Each number is 500 + 40 x the weight over its row's rms, rounded and kept within 0 to 999. Layers, rows and columns count from 0. Numbers have three digits each. The size before them is the row's rms in percent of the matrix's.

# layer 8 MLP up, 768x192, rms 0.109, rows 358-425, columns 0-95
111:516562526519485509496489496567507519500546505538562417474557569531481466550561530455448449485549577480506458436516522442521512461490480529498454449483496472524542540512517516494490534469562477539492576494472489434536460534502412424458492505482463500422551504459525496357462507557498592516
092:473459422498501481482477578527409473487482443437445515400488458592549446456548472517497531457514515529544494502513419450503517505429479487548476541510453496557545456478478614452492505547474487479504452560515482540541566548527526499535542492550555501479554538448494483507512506478512477470
098:515449461501487494582549447546438497476472398480476534536443545531488473423476491515450541547539489470543517473499498566528533511486531524507470452503461510494537513487532542446517516504481483476571526527459478561482495598508528444574526505521487462418494548536522455511475523476484559455
093:566502529510466516509496398468512478557531459488500540425533555519531513497527497462449499533558477470549473486459570517412508509468512466466496534521518485516482442517506477498470414569557480479483490531480458500592491533556478477503492509440478484459465428499533549478554497528449490512
097:520521447530488462500521496574469539472521505490521571509533598447522375528501444523546513510516489461550466543529497455470442452473487478482529507435511465473531501500559512476522583458418476490465520508553502587511485465478485499476568506502478530473514548474538559518487513559447475380
106:554539488489524463573499488529450517488431428567544463503512497481533495472542488532536472523490514469519498467623490511548523423519522513510484458488477488423537562493464565448504448504429477418486549488444507531516433573447494476524517512492515521454519551591518463523453507449427516527
104:531469466521531481540483480514445439454465498423491533579462614504538521570523536549489488520484519532497423468467463529519498437522534490464482535543490466464568423500503494537386514561527530488480426508508518519487460501524449503545447523549478474506520537454489528496448569541440549484
108:481480550504551541458468450552506429485502545551456463590493501496488513532531517481452529469504472529506469518517494466578514453491442416478567500547546542499555490502520534420548533530471475472499552470538585465490477540525414528527508545484466478492496596441600559496450533484433497465
098:505639548526496529506502519550522526481537538510482535586531528467541523477486505475509475463478514571495507438488500538465569512503481478466480509620551433467532494485461509474469495450481467509519502461449556475529489478493461460499498494513526445538528530499571541455460538463410493515
105:597561535473504585544500476484394507470460511409476482477486530441496498476478442440518507496582502547532484481463487523529500564513487518513524490473473613467562579434513467477505480577490552481501499517490446466470430526488539455547540521526469507556537471425585491483519532546525609492
084:463472517524473547553479488521464537551495499497465532548459543460520548432529532485462457574562535528494495394453488505498558444450468505480543517516455454451517538435500580521519430487485514435481456578453490458489513521479537544422489397475494527445549533476470461477400497520415504442
084:413491505527558514574555504537441483542540493465475527534457598502518511443536552490493436504491573520491493529466539580493581460529465500540472485498520505508543485502463449480436484491461522468505428511519491503490490517573522554514445502524484529536500512484532503482528512497476518437
104:559560513443484463458524508508467519476540521471511537510429494438493480508498460502478537528526458463488467552570498467478533441544515474498428490488503517415481484418548522521518360474447485482504497536424516437540412542405500504513483535490450509551522505540478522503483554488508467390
089:497529513516518504538558485509430491532513522530526460529495504560450525464529497463470550482460523472592504437449517505551553522447495471463543410505527481559504467475481498483547505485469574569501497550488547466585501527517512452535447545562539479533493555511513491536550491443438520489
097:456556548563591557440475503545451490501527417560490479563567543462507466509478462460531529521544494501560506494546475497466481480527453460501491510542464486477532508474462552495499449451413506433560545512508435535531483527389540523560555527490502515429549496494507484513535494505535515405
092:459572591523502476532497501475517500467461523529485438475457534450538562470553536525513465464591534529580469515416514580480533448516511531537435460479493537484474522464455485447443494536468538482485595579555477514516492476507553468556524512454501520508524502445503442541564505491477483549
097:499499573500519458476508580463488499545528485559495503519479556452493444527585432521411445451561433507553459544540498505428515464499499539460474499514504496503504498477529481488519425542535479520529493497484495478451581499496549560468530494534458444473542537573458526475514546438500502427
088:519490559513468471472471506492549487519437522526569528435486497491503520397500520544441436470502502499530510521468541471478561590513479473523468493438500480534565525404511477545498510437460545440476479460506465458507555488489503418502520550474520550504398484544468472416545510497451496485
082:498511458492522471452482481564511489529518484539485477457436535568474471479497534484491458513501525473481497500433502545442519455414403497492461515504535403499506486534547473403447481477534496470481563478579447454501511535497527511454538471575463607446584482445542502485559530460542516416
102:472480536488567517494503481459484401517488488563501525496477554503472517467512472429490534506511552483553471511510467503560471507504483471526447461488501540523493469603512506449505492480453503521553470492515571511497502497518474530432515486457520456529494497505540389532460542496510536456
114:487508550495516511471481542568450458503509418498522529447522557531530506518443507521501475493493530431475503499563524511535499522457533484475517411574509457483520453504491500442519484595492460508512428543478496451524450529516444461496491519485466519500442472467472486536447510523504548512
104:528570566489500493539425512476432394491519481504450507468535515488458533465529488528490459554554476462460470464480488483575492442513471531451511479510494579512527499484532506430492420538473531532474557583524599445475432523438538499506518498467453521427541506505547529473550546519484507505
104:533445564499465543581495507534456481504449481495539523479546559512489553453438515431462473477474529443547475435533558546504554479437544545545529475571493559481480528422505560399526482560455514527521515559505494442506447499438427396488507474479496447552535564398449488487521527465490514553
093:516554524485498498518447544459468542576555533478449489476454526539463493457561453389460554570540487497593468501567552548528520510508504400496473542486549476523525515384505484430516494481467512524524483492520495469460431536460483513455515509471498550558521470574503509577486514464480463516
098:546575443520490556445553524494558521460495609481523452497547502509549450521462494422462512511486475437508465404519464516492527509455480535501406493518491537536536566525517504491500532529485460465510500473482586475568518555493464502412462610587510514533468556491460540502467509461537541498
105:504484509519525529481450548519400529557510467508555510565530514465487413496539481441457533499523483453530550463469455479439437441538463387479522464513531500450464510449506485485444537487468516473507554553469485500435523470521505496496523504525499456532484457480456560496549494530511579487
098:483491574484522522485507586467486457452450460505492534565422546439514538551520511532501538496543469473508463484468529443501452491465504484456509435538469490618490585468522530471478470548537419495514445462482473458503505519542505525483447477471430461494541540552464552500470490518455459507
100:492536528467523485501481539537477486537510528393514418539489502496481485520529464464468470561478557502517481589535446429494514476478529516412490505574552497474528480517571508509528499483509511501539516501534543420486483498462432524551507455568486425473611577532497556519498552515498440470
101:561447442520487485483443484481490459571494448498490506515500530523508405493512499469421575545492550530462512462404524521579523457542535432403515506508510455482526553445498492520450523493514520440494489472455531517499465473581478451499483471498535420478570447475483500504505524525493566431
102:543510535497462498448486482490480460474515525543470408558553469441481453547548422557443484425600563471488477495523462488494561466493518498507525510487525525433545529496486475498537497516467469452495536531441586460541453529491479475540528530451460506504518580544482535577466537509510569498
089:457534515517516505487545528532473402586498484480497493489472498529487421496488576488456534508491582483502513466445482542534577513459438507533514436562444489492485563519542437461424510554434401504533486487575533513479491528504539464483460460536524536512516530457534579418482487529516526403
096:489514457431565512496482529481491539550463474533511493471464511370515453468597492426535477471500548507493455488496527488478572497436560523472468557499469497484449498461479520488486535495536499535572497561494443508533519488467548486484487547593472540464556524540445481508542513476539528451
105:482507527566438489542554517544520511569457425446486479513534487491542483508553491510462501463572463521578449515499537505537470492459484494532499498558465555430522519497506488552463397557483493468574494616501506459484528516523495492443561525476445563469447531456418511549484522545388564458
095:476515534527454536563548484455522391551517467492478539495516537505434480438489466480509536461465552511527422487502556460486501473499506555547557469490503452499508480488543508472464484481542501466473580488550560495440485491499488511483428438483503453495523536433543527468483513516550569549
083:525438476454527493484487602587459471520568509516539437481475498489550505517505485479496519428525545524480527451469479450541505507409486521489512501492457516475482515540524552488460483496440545527570481468531585518466515433568531483516473554436497498461483573471495495499538500458443504517
102:509526520497466488548444602499455508575478486479447499496565551546561485428493497431456513465497523486524518528574562520520508487526391508498500518501478504524565487490492494495470510492497463528554457583459444513608533437531575457520515485474469476530552491548454410516513517546510506448
092:553477558479474559495552531497440529529508504531463504485511544470499510542514440477464482535437511531457473468500529478521468518471371520457509498497504478524568559496502555520437454546472512542529459566483575529513459543483502526504485555525451460530526573471508483431437524539501618557
113:465548438513500516484478489477515433544473488502512539580438507485468493463573545469537514534533562524523511516504552505475592454515515465463550510558495532537592493480494513515491496530566494417529565498477509441611464465484544522507519490564514553574523498486479508519433547510424527506
100:590428425517520511509486473477512509502484511526439497524483496532581433458489502520499561489512492518528443514508528523548461424446472451526452496532556475545508469503538454460498526520445492447507458521533454528529563477462537530506506500489496473429473574457513536502496479500553503420
104:522431492503514518496474492474496480453414509564522519466439485529521488487486447478538521492560500615558540573515531521473457459513446537525561459593378474565480501500515553529505453520482520430483559492502459533489505475473578510534518548470523461475559464471511506506533529437509476502
097:537564462452465535452513459485428512479459516456509487470498506543491505521561402452449528537519523582432442523577517537446458486439469519492536485514492497476474517451539534520499532517505461447495529508486511464492448504443487547474475523483525483394428535499535470507438518418526494516
090:417472497471548511545500563459536492548483485450458457450477565436500435482640535460459526501555502494498509458514596447457472469446418422531503476532511520499537486515556519499491453511477567472455574470451469540510568535503499539523493464491520525531484496475502537478552505512525484466
098:482512578531551497560514478596468541501513524468492464489457587499484470414545532516524500554441531513509453505462518440542431439522407501450517506592475530506530550452491510470537493495438531488575571558511522439572499584367464535449520474589490488492499474500529502514487517507525506493
097:449503475509503542416413513530482436529464502516498526601531466429522536562507471464497433459543445440502434450513491454529464514387537491432520480517495518577507489591468518502529531468444527505453489464511585481484478496542480499510512501534504480431527536413525549448444560533497532470
117:532502475477591542493492556555477451537509443445517488509493489554529465483616505504462528483532538447518473485491528456505466474503442474479526525430426568522523460444508550439509450457526479450558626514527519493477521480548510479505512559589492454448551530518519545518495546456448465469
097:507539501535634524522504495590496532433519489504449461486466546439516501457513465499474426545502493456506420522499471479487583479481487486493471438530507538538493502505493465539490406538583549446490527459429518414526513563465446489497511468502412487479498557500504467495421510483518537515
085:479426570519512573517437557496495435517536516564542510498496499512528473494480486463490504473569588499487460476457424437497534505398488467562571483488524478494485497500525550490544560564426532408497466470500480458479478535525528551541558486555484540493510522466560521430537547523538529465
106:567514559448497506503522548487459531477509484529534559491465610533518409496540507453467495493560443519522477562538487462494545470424495538519536550536547505436490482538483468364501508529493534460543490546477479548498513537517426544504484428530474477492520534494440528524490592490456576469
085:503483477531580571409473521609446483469542434493480468523495488469593466481452453546520460464466547491492502477471497486578478541447524409547502493509478513547473547466488539509555520506464544482527467518483529536571470479500494505524500519501547540586416487456463522517392472504499458480
087:497514489445514455438478430428560326429469484564528382531454508533578531509547494468515532579517538478544501438451468492550532473482440489507499561533493530457493473540502504507456467540540462533520529537501516431515532544471509472526454475499480551472464485567545514460413522532531538514
096:474493497419503515538500487485471472485489548483513478507459507416486526515510461472520469588470501466447388506497521470463477475503464445495533505535512492497502510517509508472498508444520557428491516482497541436512495489528540499435507592514546531503495418561545562479578496471476476539
101:529580488472489508494516480518515497546447487451463494485505465504615424502520515521461531477487473501536438452475537484523502532544532483436497472497476408581548471506548482510547502535531509444513463517517581542550501510522467460521527445477494477504494445441510471502497515534541587431
091:444439405536500545488537458483506528601466452472531487474501504429506492491496564468441468470496485453473501447472462464516530521561458465486509506488470471480588531511495551487480497502468548501526512483511570528462458500524508489500486502548506489537534409392474516506462515468561451476
105:541500433438534487540527490483476462473479508532502411507496590544480499497549474484452506477509528506483478437496519419435500518446468446481462453503483557521574527524503508525479488571495507433521486546460523542507498523553443533462489545511497458560488453528539520515393509504460558517
107:550575534530478499514576514495489470504482470441508522475487491497514505501452553516482485496493549517517426453481525510631504573500518481458526474420553522552525526479470520403432516496488492509483447510503538491583449581422495528536422509489505536475463489500493486436463503472424507541
100:501479474426558496487515509542446504542476498491547492486502510522554415442526478489491501554536567541543451451463507500507502480493471579432508473575466555508490593473569457447474562589475433490555570580540518464508537520515401536519502540570478505505500432517533473515449492475516529510
111:513542451508481565540577506506520492566540495501542431419457555526499443515574514468484503503447481466586481463541425495519525492497484511401430450512520505552526549515608546473491457512481492526570477461454479472515471531496488533483502552512511469522516503481521483505427534504565528494
105:416459502518485486534466525533508463501533468575446519595488514505576590408569475620451507533516496509478516542511562489510507473479483434511517447553519483585478465503495504474476462500497491530449518479513502502456487491474541493495432541534466369441562519471541474484497511509476510498
104:499503587516529499549461513581500452452467420446457486542458493480514477484540496563469514495505524548486475465503490509563494526486527488451570416501416549576506467476526584530460499515502581488477481461494426493515540517476523435505502474543465505541486540463491483521542514558557418515
096:530515574485574466489509569503482471528573421477464482499494510500540524446492486488543507450535495490464519472497493494454469465500480549546466457519477445451479489526474488472481453520514456426454549556426534487541555499520534514505543494532504511504495523537477552531505497497487507457
101:480511571470542496503495468465482500430503525471496487524469485515516487458510465524436565524532451396523476516529491519492445475470513491492478447516531544558498519466516538482421476474546532530480567486501399484529581442532523542462491468520475506505529495493542486524406532512505543524
114:530483488494481497437539484478454481479486475576487477505511545458472483495513535449465539506481567532521523537413519433546425464521505455439558525468473552552512527469493549471518542562488537485518444440536493482494474537470459462561502534481490463435448508497481485524417525497442564422
100:514473532531420502498525507516519467574525540466470499440445525513513532514547503452498469518469501506513461491483493494488528552479493508340542500464423501465591555513559542482460418463423548483499454523511549482496377509490464458557503471494425497526469502551483454494475562534520495481
082:573543463443483541492575540519540440578507537528520484488521506478481470512522501486486527512541557469523542478470502526427543510395454512577487449462460517582489541422512482473441475486471515459504500479523413484520485576451563473555485532534494558506472495435549499474512452527454511520
101:463591478513570542562502514464493583546495432497490502492493518467580492348493492545448477489535579455484492518574524532528557463449523497557559490470442510497539483527486465448519495512482507550472486494492554474482462433494476487544452462461483532527430516511553454482425534452496522484
093:559528473448524509528562487490549471506452486454442452417525488442507532516521496574485474550586484498431439528462531563454522523539543505497470434479530445474558486441477505475462451504544498489473445556515456398525473471505570455576502577531505526482465457505484481484569539519483514460
089:454526591551519552504500450564490385554534516563477493560487545485468465418523525556458510498482542487485501450523551526504477496443482464543539497525505520503454506434551555416445500458482507533564589483492509491473528567487543484519469434492520485517487522440531587452475478480528580537
097:539530445494520511506520533564509481520481524506577437444510468509490467500465444460477427493507466456647416495567475546549478491574471374483555473572496526489525510489484492475523546475444454522485442557499599487502489462516441501532527468506500589535510563446531499431518508500476491535